Part of a small language model's weights: MLP 512 GELU.
Each number is 128 + 32 x the weight over the matrix's rms, rounded and kept within 0 to 255. Layers, rows and columns count from 0. Numbers have three digits each.

# layer 11 MLP down (transposed), 512x128, rms 0.361, rows 365-471, columns 64-127
107109057083129142069121187177052068158132133146069114176106159084205163175121171136191192097140149095146105106061116141100127091146160090135146081074087123137068120139123139114153090188120110
168105116132157125138094082092133166194089103142146202092144123117156051155117159065084136103160140127139181164155112155098154149137110193186155140153116165167065155120152163177096163116146150
078162124120197129184115131093131103137195175192092142114113123129085106092127132104088092111089120139126077094180103116142183110094097116126180176118119160152122149065225188128149112111089137
111124172162147124103134169084128136135089148213128112174125122167133133099087148121168108117120110107077099175167138122132116113109131155089132188090143119139127142150129151168107144122121107
137040123114130119085126128136097158149082102093124183144165139107195078128140106153138093221211133124135158158155149102181105141088147136127130075166120095172154111098103161115135119186151124
139131153175130067144140146176067067105174066104133101105133156184137128135172100177191114129122086135177208128111057073148198112124159122153124072153141096146166117180135095096084159130152087
073096121187147151108111115074142045149128099122120125184125078163138083130147143133099086119141117158164129181095113138127156133163070189093073125110117095148102105066100190122082102159136126
075179150146080148167010170104149129149092101145082131116098159143146183155136103148131127126100171111158111116117175110082137039120072164112121141098118138118136164132068087063069187070079148
128092097118139069108152117103126095089051183081099179158155158109219109169098147129141176174099137073107168122170151138081132129197131072113111122128054130145150174171126102136121087138114124
164118140135097107165087113099129133143158134087085160123103121140125080144082182109081156126142183092084131111088113136080148139124081122122092143097128078093151104179124101139132141121149145
173107098120126040137167091123124166160101136124173140109146126079061107126097117074181140181156114132111080104192124162120165165193117133152176062179117167156190142070143142132160116060139180
147103121139121141134133111133173093161195100138141138118134141111110124118128108105151162149125117133133104138173153113112127116121100153144074095114089051143122151189207128114156098135119114
112092120081172109118104084123151116175096121089104110147108159116128124129109115111158120118158128163117112154150087055153165115176087118154144143140116151083113164167139164171104133102094214
096042108149158185140208078092164142115102113051157090106148108077174114160194156137115141112071092120069163160151197125063112170080103083152110118105094179118118139098117135166106193136145133
129099116135086125157167114070163149110181165135140163162116142122153125154147161139163170114173124087168090134138189076133122091163144100105114115195150101134157129158136158129110147111146145
178119080101068132139133185102136170138204147222138098171107182171122099142131191171134181155147149089107102093098125194119149095123126193125126151123099064047098096180098086152110115145128171
144118138148130125118066180142156155101151078088161105115068112176099110147079167104121082106136145081136144151107162121086156162100111124181123152119181177181144107152136147142115151169090133
147166150140089081182102087070115144160082123081100129128099131116173076202172116118116052115214156078190179153132096061082089126121180118090115124107144112134130096116178125065108131129133155
144133127180073162085116180130169203148138123112098155134149096104192145116108149147113125111159139106139113150111140091157088106106148102077102106177056097089136117128115120113155095118127177
118121127094153148107157137090148140099140066129134174204158082111155135170136135130143126127147150133107083157078110147120173173089112143127190082124150131042123128134124121122108079118043096
090124117106138210101193068120100073142059092092123157141169087061103117153062126162192149063126145126131167164129132110152179058127143135079127145172112118122168152126066124093151153157166108
183090109139199154156076092136187101166087135079137120114135125120126155177082133068129128110142123086157112077071096146137110169095138159132150112134123121117120173092133131090074089103084131
123115066130183087140192051170163105112121134156057139090059165159122125114088135068122123099032130091126144063144118177141110149093112112169184070168120163141083151113144077178108030050147116
145132150106128175128156118101113062141071112098098103096183095119159158109134085105121132122174145066104152172132126161120093155176111122031120125207133142134151078101110137100177156126096134
138108113180154118116157150090152091151140071138104189058141163086136095200170075081111065085164096106079173048123129103169129157144101153163125058090137100100109148094137095092117134113167193
163114135157081084116107098145133103133170221144152149151100166109107149103106142119069170097127145122191144096183157136119131131119100143127135118146110109148092091168117108160095135126069107
131176144143151087113142169120156112180158176125106119155094092098125139144087104133161167164151113109129070172170120117083140176144082119188113106181170126105108200168133126144151147155022079
111113124184089060084093111046141083155085137174119143127066179125165185100138154098136075111165151103112114185131133139113115161103144126137159077125069125098112061114062138149128143154125145
092193124133140149162163145147085126104145115146148128074129166122123185135121096091156096131090134102123178164118083126208174122066104109098145110115118198140100150109112104122114128146116120
120130154105139135107105135130079156093141110110105122102143088177146117141140100095137141088115117204128129099134148080117167112150109079129117122079101052140147143131106104149159174150151177
107177114158145152135148139093049161100132100152121099117175076063124115121122156087193140105104121160139137140168130113102141022158146148168099103064115078116157119143130096133116078149118163
108100120149160184164113185119162109111082059155149174148161136150117119093115178135088125107175155130087135143123107123164065070014172089121132151108181212124131104054138178190131097187224088
138130122162168141129100119118161168173118110168114170163104134086129096139164073124111137063163060105088173159129137186097099109143149108133106122150080113080099130099075152168121116141133121
101189110142124100153172168190128153131114080139137133159102144156117127105098112068156093144119134096134137120130153133134191070142139198120103105109147083131124124127075103173101091134073105
138097118169063137225211155068122163112106091172177107163116134132104144133137138091132151123163127114145113107096214194128112094132106106124132137077051112072057165103111084090118110125153112
171117153150121081097136209091092233118136174127084129140144147177153175132135156091060124121072079147129124140095143173122164148169142173183090233077110115114129138109087065106110124150115140
150138072110142149103168139119124174107110160162124082136149152125092078118099143097072072146130174144114119136166098068111147152135160158098081118114125079155152102130112122159103064122133170
115144133111085132154181104109137119063112086153061085117098144125075112112192140155117149110142142188106174138136154099147055107129110136128151110142103089106092159141167117096119151175113091
162097158120110105147156112156158129144186153101124121155096167126133156082115134163122215155094162092126082172040131156168129121117161133111107117105060138131119130140141152100160152146126175
197161111168108134126094136162142088037121166103091091104073123121121153093191176134113067143135106093187130127131119104173184057103126174136108105086134108138088103136066095109157101080183098
156157121100187120159153075108116132158079066159121135154099119143127129096178131124078136129172107151167088144141063142177094146107171205107120151078126166133096129154130164124166158146076129
119103126144164143161097104121083059148088100142132212086100078163174155070134137076140075080163147128116121166199130166145148163154156138142092143120168172101110155099110133154115116139093107
142091115160112155160084102158169141152131071123058136068102151182130121119084112182195111074145165124125085163181076106097144137138151180188186136090147143078101109077157111121122105121106124
097113088069114224145185089095123109075143103173179122174100144126096128136183159200099141091062163148168203170097165104176139149027101053088156128108066139188148131162128137113118191088151123
118082114136157070179121098086141165147102132182140118122068197089139203009114127101107120153120076066130110153125170106192115094146126152108109073049119061164061087180144131152153148124127125
139130134110204120146062136047153149129135140095119053153135129175131116147130092143117097117120174102138090124089091128089039136112127127061080128126129181115075131165089103136133104105161107
116103123157154141172131141153112162098161085124182117120189136145134124060143131123106154097138142144161152134140142108112129061086159182101143138130140137095147109093142147100149120102087124
168141106153154135121106094170113102124124125130118150154166136161176088151117133089109093091113119120148141092116135138130156129160118107115093155136153140132134121110117078176136147173147152
118100077147144167051120080160089087113121144185141162146106152061128150146140110142150157130141206163147106036097113121139139174181157136097123144164131106130121128145123153141191126142077098
093145157122146126138131136141140134144104106160116134020130086110110156140116112098049157126137154103142101108111081161089120135104196148125136103168150149052111129167106099159102061181106165
160127156158108098121136095167134138136134071145076090081191122127137181088143107176146091111144134098156125147097142103112133182120117147179141203118125135070121129082166137121053062152120162
111125118208071121149164111128053087136071128167167066176128130137111115086156121073128167094122060156080128142139102172120167088151109111143134107155127132122163150127131153117123132145070129
100143121081102114139069076148098138157112114151091200163052143155109091101089148146115134144131151103115101047090145100072121115154061096164150104149142255092094105178119193147122093134134169
146149151154171135154148190162083165071115141146110116122187124059103186175106135147152097101076119142108084022135165053137058124144129096118095071139141100052123159131129074156077134140161098
122152104181124131125072104084127126160170123145160085117201157120132189157115056120129147083207106155129115085166111093104115119126121130123159183065217114085178152058089093177156202104108128
113154154144154074142106115111137141129113105108154087099103151155095157106152159121133162137146103135143095117088102161112089117129075138101135116104109143118095119081168140110133134113101142
107156104134081130125181185131160109051144129093135176118093089086097124151090093090132103163120169102146060153138239125095197170107115140145081157169065151193176131124121153163008064137110169
125079080160155142099134095117138127155132123164121115094199133142148170106109131168110208158148110131121110098126167087093162148118145135142096125142133152075093129119101092135109131120144191
178151175077151054151052164103146177071108132103135147083123171157113169092122197169128066094149100105154094126115102176085132131136158102131090125115047079128106171179095152183082168123146145
143138167123041130189130107130128106107129126101136093186095179180158109127102079151126151179119091141085131142117114154114121149160100133147134119114170158106075095127161093102110207132117092
151081125140152123134085101150095120119183170122097126163103088128092134120128102141229118135146170055080091102106113100134140113102144108133128094082136135116147074174134146104160078138130109
088174098120056097171164110127135134136128125158182105117126121210164107091217132079180123106106092095144136151131123126094085114163148107136135175092145102179115121147148089131098088155140164
131150129151115145162170110086156106094123161166137133135150136157069117139159118204176115083096072066190121154112146049132126153119132125121169139196121145163119135092192171184212125078114168
080069120130138045162158134095104123181128105208087082123134105123142148138144145126112091136153162064105104146088137125111087056099107149113095095171115102148067162131194075104121136152060115
082143100065118074159089125097178129147095189107129106201085071131157123108110147134131171148156067159161073101203110137111140114165080181171142192137142077134142123162133173093177149075113097
170138164146139180095163128105120137179069094155124080183107150104157103121130112144111114092108115147107105111060056127167121146114098130062115044136130184142085145085123150086160147140148165
114094154185140098076171120153147182190072102141134145160057128186076123161066106166125105122103139192133078130164111137168097086130134094132190157148172197167108096058105210051121092134075207
132122189150119165109109092144163188085089131133163130125122111153066101098208167135233098097116049151091152116128169187123170129158156088180159190077150159100085172097147107092170099188093150
170117146110127108133140118165158124097109119150096157098143181140145127189076091123074125130112084100160130044142066109099139149102117153112179105141141111159108137085127111116170121096117090
107092107109109181147091145107149134156125109130101104148175119180133182130161158158175182123125136176095162176158071112127085154146132103115152131134068113136165126027104131159168092129135118
128127079107118148168122140180169157162171152070050095114098131115125149059092107125124133113091159126086085136100193120080102090138126127106101132137184072087197095147116178180108119144124111
172094161144162110171090116084086074157178164062104086077091121125072129124060092102100123122116141191139133144158185103147124139173110152146100172120081118155122109121148144113128089135125107
120118137127125088125125157152132156075142124163080177162138126157126083111117177170179134123114071102174124065089085080160178108099150087134114109145163111155185060073112089188108102143104155
120128104119154179075119118114114167090100129096125084117097143177147121128150134044150137108130155114056150109116132035119165072165153134136147132103095122135118109126146111078143111068121151
151109059110187086116164170122114144137173111160137131102116084150204084143151159061051145118158153165108120189146103093142185075117102155114111109045117131158101137178125169103155128152153119
142150153177062091109122138145116054101114074161069120161044106079116114021129123127161110075132146109121132096125123171145148113135102165152073138152099108154148069135115141121174099112132153
102119080146136081160147104064141071140099119083085111120098156110173085146173108167151183079112117118103171061104162150135155164147105158123128159129086111138115120120211134109139156152166111
138098110117134142108120117202104131118193143143162124160140111061131116109134141141177119137112120207173143080107159101073100168143087108108137082183142190100155096143136140127132124124099094
138162188153142144136137165095118146093164147074093097161107099094111169174101167171122122107119119176118131117136112126100161156141158124158126164131087206107105136115157128152131145191133140
127108120074109118067136118135105144192130086114139097097176103144137136119155103144131099098194105143154156176135108191195123071111118085115122101094124069121168080096213120132149126133165181
158120133129070156137161074195131148132160136155092104170156133056088134115105175127121105095085115052199161101144106099147102156123141103196093097099135154106149132112126125141202109108198146
205110153163135128145126136109159207099106143152137129137113143194150115153181117105106116151127093084191138117147092103161152118116180163138108125150174162134141162205188156153151138111140092
132185093161178154118152211135111127135154161105049176146119166109146117071107138048083090176085100154120061117168164130077082079149118114156077159104145150062159109103069129121125156123127093
134163139073126141159114116125064137126051137126062146123110140181140190098101155148083155142158121137124114125123126217089140154117128139109104160078139106155104138114096195121191110179149123
163157126151137141139153135096110103093154130179135124126141118144177204043199067119136097139119128151135161105153072157116114105112149111138118116167136170155127143119184100132156138113162118
157109099131150138116180130149058114087151075129130122131107137121155124093137148148144092134109100125187076164145081147113143112141066123111095032129084140150087136103188150192130161099172113
090118086154081144116130106141059151160170084124111131155089120130159101102168106084136142132124114159118130140118159160148092104134077119087078146072184072121201111100137105115121158147146090
086159118131104160154110178188101176180117185144129147132105173255163069139108166121099158136113113118116112110148164160156098168138149193136109063104055099135130105166119124103213142191137186
183140163055102129106113128130143117119125087109118121081136059182126118154128100161156134138151120083185133126118182160102089193048078112137124136156111173146147148144053122084155151089112126
084130143075133183167110141121129167086083124063080143110095120133127106104108087161076125196112081138115152182104118138122046089089190155140152104082123084078105126151121151188094147175081121
138066172163127151114153138190148093130170086132105135187130102149133136105121098160148156148152088104151097149063138118142099068099085154140126127151174168203132124096124144162212096132155092
139125081130146170110152127083094113087132083058145162138097101085145120160050137104169108171157074083133099133127127094141114149142149105115116169099135083185098112168159080109110179145135021
138069099137141131131150166231087167170148154134075100109177158111095170151131124147085140125093081162154190147103164138127154118096147094093146135163116114136119121131178160150100141133114125
124119116121087147168139121116066127085086119102107200114112107142182172105096112124101175076113073175141122147115107142135102114136102158117113106106081092145110092155058116107131142145134125
125108182101098145087148096095136105118115169131106151124130102109181160120103197109152120090161149133122105129095099142125115111139135152119143127142064127109137087141120097109145097154212140
134127126095120160153128067036108147094155153132142093187101154191147104121141101149142139137162154095111196159205151168160089120144094163108141149099136142174157185147165111130096169126113153
146184176188171092178166147097142170133095097122160088126063106136119149204145178133177142136199130102172105120072130149101119111066136104086106142148160143208113143130160136120076110144173156
110131124131118079198174105122101120097162151137101151159136070115183135125130104070113106111156109162159094158147143149134141177066095127133168130160095116167101136131122128130128135085185132
124127134148100101160137102126167157106104117122073113095146134125167154116137171170154163070088141098124139205149120102132150090168154133102149121098110124158123105095193109164129115151152136
062129052078125098138147127132146116119052153120099152125109125154119112119193135152115155096128087119136150145109134131156143118134110128117117156106113140154118089104103129149144160145106156
128138145141167067169138165051143100120169075144160070163162080163164122152139147099103140130122101166145072154128119134099169159105110164096139159091115134166105133122151109133088114110140131
091151084127083094130174148113136164170071147070107142157056098147101123137115145146140165142192152110080164184121062194155111161109131146135154101081128195167099117103149181118128130127148097
139141144127125127111160146187113102131127154131105075130164164053126138055171096068174144109128111097100100162140130119103143129168181139156095159089091088077140100173178109159125083151130128
106214118128125124138155125093149120146163141083123134081104161109120140128115169178131093106147149110182159083188125120108096143101132096161099095127098187186190148112132135099171091095113060
130117139181072118175179109135123163102165166133150097121107126141116097139143143075142077118120146151110121174172131144122107122077112136126085130076088091145120127099104117089187099109091151
132141204111142204162096117147115130125106140134166129123075074163191158135156163131127174076108129141133150176067162109137090139152164138130147146128143121106104076102233180136161155118138102
108106092152086116155108140124178095102103107162164149099117084199164153069086080127153124140160087119134088127085146173057130162104094153142079157155100149135105143098169110159173143083114185
# layer 11 MLP up, 512x128, rms 0.369, rows 366-472, columns 64-127
137151119125121097113086115109107140142076134100113199117124136149126116067207106140135085127124200098166091139121148090150140202152160131187057113156164159126165197097115152152142180105078134
080111184074200081153096133122134159142165024116130143139104136146067132144123111112107121115111123088073126111141136128098172153138063124137183114133057161105181174094115109134094190147091158
104105155115126116097102126106124121183129052144099140121164129137149148132108135116109175167104137123171128122080111152133107163128170120118133141083125172096156100127150105122100165093143111
097208174066101133120123150113160100128152088131075131073077171113101172121123165123162136100189187140145116124116132126150134093096187127066146087076145104166128090129110066158153158095134113
130151117120148154160101151180121166107173125176156101145132091121133149161088154103115141176097124170148151117085131132117131124087113162127152065071110144076089152100109105142070151148117104
128158156136117161111113170136174106123157137157142131145150110086091145102040093114162013109136194195168145081136162164160199090101153120145157085115174133111053054075098144124114104175168153
055161122130119117110142169061101093117104124129152149149097096147164067116161153092170141163084100111152147095114185139084150093125097155147166122173140161067117121147129144093092143095135143
124157069092098123114068183061149180153086160157157144194129122103105106200162166126126208133129138104114140056164126184151146082110160126088209109178048181109162096068120097112075116168144114
127187171106080131165144104105144142137095085126119157079117113131132098149100098162067115124126066145150150188144154099125085115171164125080165098156179069154228155134127107114124130139145122
039174130119162028072124099174085092102128088150072125159095096132132157149123139189081107119094072127143090107163113141100135167126163114127123113160150105057097153173161116091129130161078124
110177179115112109155128179094164116159118138142124105074155111120127073137131139182158151144142134125133128147091158111167118114113154133123154086137113150120097175155122163131139076154075139
122150153151087111166156148133083107131139109118147128068101141090180161144118159179087126138103116158118167185189172110178151138079162088148195086140137133155130136103127091151090131134151169
183090165147179097138094085157129114144156131091113089098088065073137163123125085119107141178188091083109128129122155163142093090138133122136109098125157108195201124132139154152118147131140069
129129147145106093151135073079081072123184117194146102083169135115110130151115152145138149123102193129089182137116200124158096123120189098110129097169168159154164140080103112134103110140141122
102123189119105093203112125145151066110129145132106167074038060148148120156110114128128151144103194124141120150123187169078147075100095125129103118070096188094124130149148163105129147078131095
108117134166140195069136119104115144146100185164126089105124159062162129163125172115134169055091163128101168111107146101153107066139065120110108126119126178206110144189084092152071114110129123
127114169161145126198129112127141155071194153133111131157109151099149144136093179166109107115110173090135170106122123114129130110105124139063109103113209148097169138079199109164105139114157146
122125183181095114122160153081083144146100154098161185106133109181124118127141121169101103155183103145105177111170127105151152136195156130145143137048147149076155120152142147080143143121150056
112114170118195148121105114115156066171100069125123119164134126141120128151117162107154123157121115119167131119131143076155095131166082089108135106192133146159180135062090130100133121150221196
078207117094123154150158128119146105147184112104168217134155150155090185140113097125180165126198114127110091143157144138122184051104156133139165150145080146184129115056126119145102064129141072
141169093124042113087172175107123128101074121178102113113066097101136111149131191157100187105104103144184136104150110122178115126094086099133093132168147084116137075151132113138129171176186088
152140175156114124091094097085170173117104072198105140163117144034150132056157102196132193160168102137163115064133169035127201079138064090127137196164130148129086070106148140168069117127141124
143079148124142104090119160131094171166126168107151106147162187105129133123136154041133143135080125162166172129149130165139151166135169087140138158121117139077092125210096090122069177161150139
102167117098088153100120104133129108079079130142156184145133142046174069148154160112080168109157098113149173110089157091147168115161141108111106186103140178115131126092105140156174139147068111
119109095059137143097138096132154154154146098165129068151095117128121174054119139182108073131161180150110110160169127117089123090138186155119173127116144110090108103155161153099175153101103132
098167111105156165099136076125067177113154154134160101106193166144147159074145124168143055140130139099163149070073065181097138077177149112105146144119094155157119131164116097149074108123121106
138153137177139052188137115137109083142136140128159086089132096141126128092150108137168126135115112124161216118110149088088097158111186105091199166078128074129100127117131151130118030179108142
138124141151151110106064071141189181163140099142175128152166139099123138156134118098147154159103134137139126158147065173134211101112125177071139143088112174128124083129071103136155129137109123
136136146091068129109146117070137072067147149145133196116156197200096149142152139132154106107138090105155076174165084174061169133114147149066121093154150145149109116096093094083117094117131108
179112173201125143093170147130142080128142104156119194120110118126123165129128164115117185132130191139107152144129095129148120050081134133149113092122160148117105094146153060161100119112081151
131094172081138095145125094151188073175089155116140143133083089118155113097094087109080128151121123144125204089149138120118124148143096140170126098121196188163106119110159172125119066193125055
121107149156138134143132138114103135159156169134108117093132124109047114125141117135131166115137104145135141035145182087118115120102150110167167117123161092150096119131154190173107144101122132
096094097120101129144149111128072105095136076094191158130105108134136163159138171098148149119066085117117145092139122102218122127115152156060188062073232159119147087125112124061133103082123119
108091173155102149076189147042107069136110115122139152115125154099119120169129113089138179101165106180168085150139120128118123126101086076111152123191099147068136236078088158091131116155074109
094187127040169132151113117137116077119115156177071136094134080121122120141119124073162122191133162172176078146120111110133137113147118154187118146118126112119145111156055112135142176121168081
172084175168071163104124120112161154152134175145094132138140175088097133145117142159115120139107140203112128126093082143099082094096144125156170119100140160154127104121167094137156101154072160
144146115129142128119111134166139035160103086137140190085138180151124159126089127124132134091166101160137071121157108130117169141112130064171068124121153205164190097154101146209128148122138100
163100086042124105148091147121182121115092085102132099168127080066097076126135180147109170172117132171139114187157159137104146086139132138085148117140179172144125150129122118120147137158120195
210109138135107054112173145151155106074158152128103080089134160080106120177161096123157145082113140146128079166158140116118140147101133117078122144156211100111150153144166047133118154127130158
112143100134132119185165118106183148119075116151136117111106100127113097138132114160085110126140117097130168148123118158170154108123128139137148161133117146083108138104199157126117125105106123
124149131099152099112130073146147134051168128095137147072126100187109091101165108156120119058083082129072134130136196119150113162131123162190105134102144137083157187082161139150118141183100118
127097192149113102100101086119119113158180138081172177103125139104145116113106109081130104098109090076133134190103152133119141159123155148155114135094175063226075130089160184134131152205180133
116057142130125124174120115114099126131100130162120207164108119041154207134050179103117143096116050154090164125139191166123176132180092090146153176145160124229144059131160094153115121148125157
092094140131108033118163121099143140146189096037097061125141179089047069121129096072098138133097125135127112093199138074137136110158143106142208099144100142173170089132122113127101130136073095
130158137160135131167133095155122059136156159102100150084104104182106150166109107149102148074134092146081200134157091135138133186060168130073211176093167103095202138107093037126157075134198177
141122129131126177107091166142157092078185084116086093182182108096139157130112137128088137119141161136133090119159106143142124118188132077175156180143175165119125175121154131099133121140081121
159118159139126104071125155154179123113142140145138187141132094145109124104144122102113116120152135109175135141138108154127103102126112162087146164116088190095129132163087148139111111146129109
119141137158137120072116155142132189065123119167156125076117143131111138156090060139165116118176179153124087073203150127143055146169179112194161170131130138105144158096100120144147168137120080
142108138129144139074110159153139141138095173131170136152172165090137143208164112071105156109190130119049159147081087121153076092106123138151161104153144131135129141121106079120047131114150116
117112169200175176101070067112165146132214142138178152141200114107117101125096134068147127122095114149060159126097125139128125225085150139056160073110136123165129114100078156176076123155189064
077139169168155176147125171178141076078165073132156132137121117126142128146122110145087081055082152125136165102113107126152179128125141133133199171054110126103143138159110112153111138121140146
163137087142113083151079140153156086109158126136144189103184200113096143113124100067115097117102072148139079067133086129080132136136142067124117129100171083075128141109112139122105116109150169
139123141134164135123136077210154181145105065049188157068098110087157091159122099174170147165150181121065148141139168069153169163159110159112128144135152105202135139129137103098157159150119108
131120133118085059099149080153164043157179128148193123178106096105189120145059146182173169131131071060107100139105142137125089131136149103126164157084208082119069120126156154136138138130130176
089113101110130143150194165181110152129138118112179136117115130142050091173122122189093083164108149151112138129181145113131094145104134124079132162111131175142143131090120112093120127132122112
119132245065165185101049147124207113113128200151151094108105096088147118136199080060185116117149136088124172159093156130174170084139072127093144103092075111148119113173096161197091085148155109
138147159161108101181068098105111154152163114105161149100033142141133120093138153078163097115107137112150119174063114155094174140139153146145169158164174081145126171129100108152114163089125120
098087137069119095138160120122174067140136096090079148114169144085105195112189125157197136119129172152131105112152075094196153169183099114171132144156176184118172057175147111170166095069048106
143140154088124160134134124099156137141150158140140134128107079110106100140143071080200120178142189121142119111144159134137103195173131116127106121171119151140063142080140151085095135134113081
110139112129108139107145111049149084081140125145109158133121122124132082136121145157115130163118187090031134131128172122122090136149170178120133084144161137164154131139137108104144126090128173
153112153132106112135136149078117117105113130138133126082187139128093101129107039091144089165104159188154118115158112092096094164122107161130145130136114169153158123119140173130132139137165097
144092179084117154091082064122162102072077134143130173116140156096123139094147149077162156171078119163141144129149149129109075190197121174123106151134035137119147154170130150163157105083127078
129088161119137127137102170137100123134144167159189110194139136083094139180147207121138109087086161085143116146161141114122134118156091181080136104097121111095140148084157085114101177124144125
107131143152084126126097104152114108126077111164149148146098110088153129194101058105131120080110152151118215128159203093137048091083069162086067153099117160091091194182119140161130070147153180
138141173149109132161112130153172129062131091063143144118163133175105141162136090154125173091176126065150105136096146102090105140145119141182127178100146099131142126153082110087133160111109107
121186138120120076142122182120165165106129096217170167173093112126116188092113147166132133187082116167086148100170112099102198098162067112137146103117158133149159113152133150137157086149141139
067139122094115145103071143194108097127157150165077144084091172146058081165133124128178148230114169097156116214125078127123124139057085128088035132137100181164108107060139059114137120159132134
086151133141126113144059114140129113127152130103105166158115140101098173156076093076092083172122094133160057114096090148159152106127165086173159135167141117163157158144081062130151160127182122
171117154149109141188063161082089092125176100096209111142109120142126170161156089165158106128146112058132105171144183104128153075106142126133126116097164106110151096099175158089168170144120136
137077112139091170146145111135151121134143094097193149140148077140134105126153125148133142144175110130199059140176132118125115094231187108107153149079197121122120124123144141124087157154103110
161147123117091095137099119122137065147132171149153126139092040108049111107085148084099121169097119154092101138152167130080146211112162149137098120095146155147102111134149131130180149126128117
149179184170111124092102168141120067142114145101156094121119118116130158158124191127130150137168138139191019139179193122163178122169150149117170085120121122190106142186126144132066176085098116
079109162118116103138137076117170134145141202135156215143155137127065090168133126163209152079153185157167200136113174154164103114091109178101120120141104063183040081165107108106119137140138073
091149132098128114131145100097136144143106127085128096134104162092140108127168079139228166149160189138165110146136125125221127137128118084160153071191073122133167129102120156136149122160094158
063133182151059080135147089160147111160163181044110130164139151077136112125122076102089120143160134123136068069114128101128122106100123192143155131127090148130166077188167169085121165155211113
122046119074093122073160125052143118141124098090096127124193109104121182126153107115174173114094120125163176188114073079149094145133096128125117176168119151122132130064126106113129085128111175
101134127165142109165150120106090124086097190091108155141137142129149138141215064159157116138141159143110134183064162137176164174134210151103068128110143131117122122125122144153051120093115162
040158162145130092122085086137113106105115106091171137074142146121120154153107169170144071104158096112145091115146126104162124118062122103115103140138154134149167156081152147116107160178103162
126121137174086167098203129075129075168105104122149093099146130050040175134163116099123178136120151091091133135141153169105129171122087133161089149130160094104156117115123130207129152135130170
163116073129141168118086121116091135080113094137143154107109056154116160149137176124151172053165212078108138174149184155073174114173105088124119154176142087173087123158114133144097122106117139
166166180114140133142099182101176181055106121184123131079113128103107154144068133163158121122168124124111145144141100164102135099112155164088175112089111118145066130187091157135140122088076138
143141179092087130073132137140140100179136128136156139175214104132130143165108122118164164138106149114060132167172080160163121130159128044157128124081098181154132078155148096198135056121134130
140105145154146140064145107119128066065112126153153151158200174115194141097106116167093113169116111123147136108139176092135160179130092140113164131146102081142144085193086118104114128064108130
115085203096155136173101123162140131143134158059149104181152123106150142075189097151158110142138138149084113143123147112135088124103110118124121089152105177092095145078136126110127108140126102
119177145140142127110145134169112147171106167120098095080105129101088104119111122095141119075153145099168122137142119167146189112164140098120089042169077131157100110102113156112096129121164149
101114136103165105094088155167122119135146066137148086167150144170144112148124128118109142127173150126102127143081126124146144143090145107084149124126162155103120124113092121184144195103073115
102169134175120087136140122201142105125180141144106170117114172112100168137072100129159207120164111091163177133144109121122157111171157106143166153116094144157195083129109137186154142155111085
161090157084168182116110144137105160129066122111179106094140125118099102101116175219121166103154119153162102108089077123122128105138149137169160103099150128125144131121134142166114134110082144
166166177212136110123124131097132119118138112060143116119135096144095153166141114153115144110142078127121137124148093155152147162113172143097179170073153146120145073188130082112142149171078078
186090088100129125149159112099160128146164162156130146105143114128127051133178064096163121130098140078099157114134121154127149144020120118149130085116135081113083123106154120126115018186196128
122145098159086164159132086178096152080133137150169120139071097064157106172100073124123108093121128115164117112127150125076109163108094162104165151113130137173169108133121087108090125121112140
100219144073168087087117095126142146095121089172113122163151115105147154122116135148146092168153084105177145117125145156094118134106134135081116108088151176115088144127130106108101132132137094
106110159088107114139115159119137101116121121173192150159117070156087141127126145116149105104083091126095162145138173157144200117140123134130059166141165151084138144107153126164110092112146119
124130128112154139108086150125197138101095153110124052179103165131164110163144208109168088106147147133085110110111149159167097146162156117151181118140126111134128107165083076132114089147101154
078080123167107094169174100108141093132092106131159116148079110136085078164138124079148131144076161118145115140147133096160163148088130202120101129133194146151094138181110158065100095101091077
066165091109158106150128103170104152134164153135098132176167143095100170166119125111167121084169088148135151119139151144156151102148141085124177101127134108142145166111113107121126173126126084
159122127173144141090120128086128149122101134124159118132087124110139133075148164133131121156127173134094121169139147150085100112188194170165108120098101130150160135101045109153114116115139124
111104157149175062179151115096132133149126194190103179120144120137136125108147115126172151174100164085175153132189086093129109166137115106140140100109096089103141136108080186147102139130130149
172109147089144141163094107174097114055114096133136137119148135056116087104136105152101084151110150129134115131129105130083126141128120137141107106152137117157098101148122193108188163093168149
145089162158173141067104114136113084094129142146135162090155116089089116097069168171129112142160163129140136085104188163135138152127165116093068127108158108158144149104191127157117136131120070
099115082122115118058111182136136108107152166144110144114143124110178113147116098122107140155173135116097112127153108070175088126116160114156181073094155083126080147150094059104060151157176131
123155147151128157166128121152167120118133115132082092110107137180165145190086139072088075115141114172188150085135127131124171061132132101171115151129186163085175167083081089137086148108135125
135166142080022129107097101164121181162078134171157074153106147100183124088121132149130152153100088107154183111193109108085084104149071126059097120134120119106062184123120140075114158123218098
126160163075092077165150090117109079088138100122130071190138117108110113136095104118096151153126185160163146160151207131174069188096146101148113180102114143154111096123128124119153181095127124
159107153086153094099059186147102136124099132180087089077156127110095130138104141167110102138147116069103074130179184100181122091124162119145138167172132152160095129111115145104151116108144111
165136184128093082130135164112158133080121135140147154100148144159125123171163194159136061109107151117078090136152158106128196105154101151143120096112184142151127158048142074054106141150159142
188116133082098080106126158101172141154171135076162135205178144074087075122124101072163144181152111141099138055129100080152099098109126120160106128194112157058151156121077049126110163162118143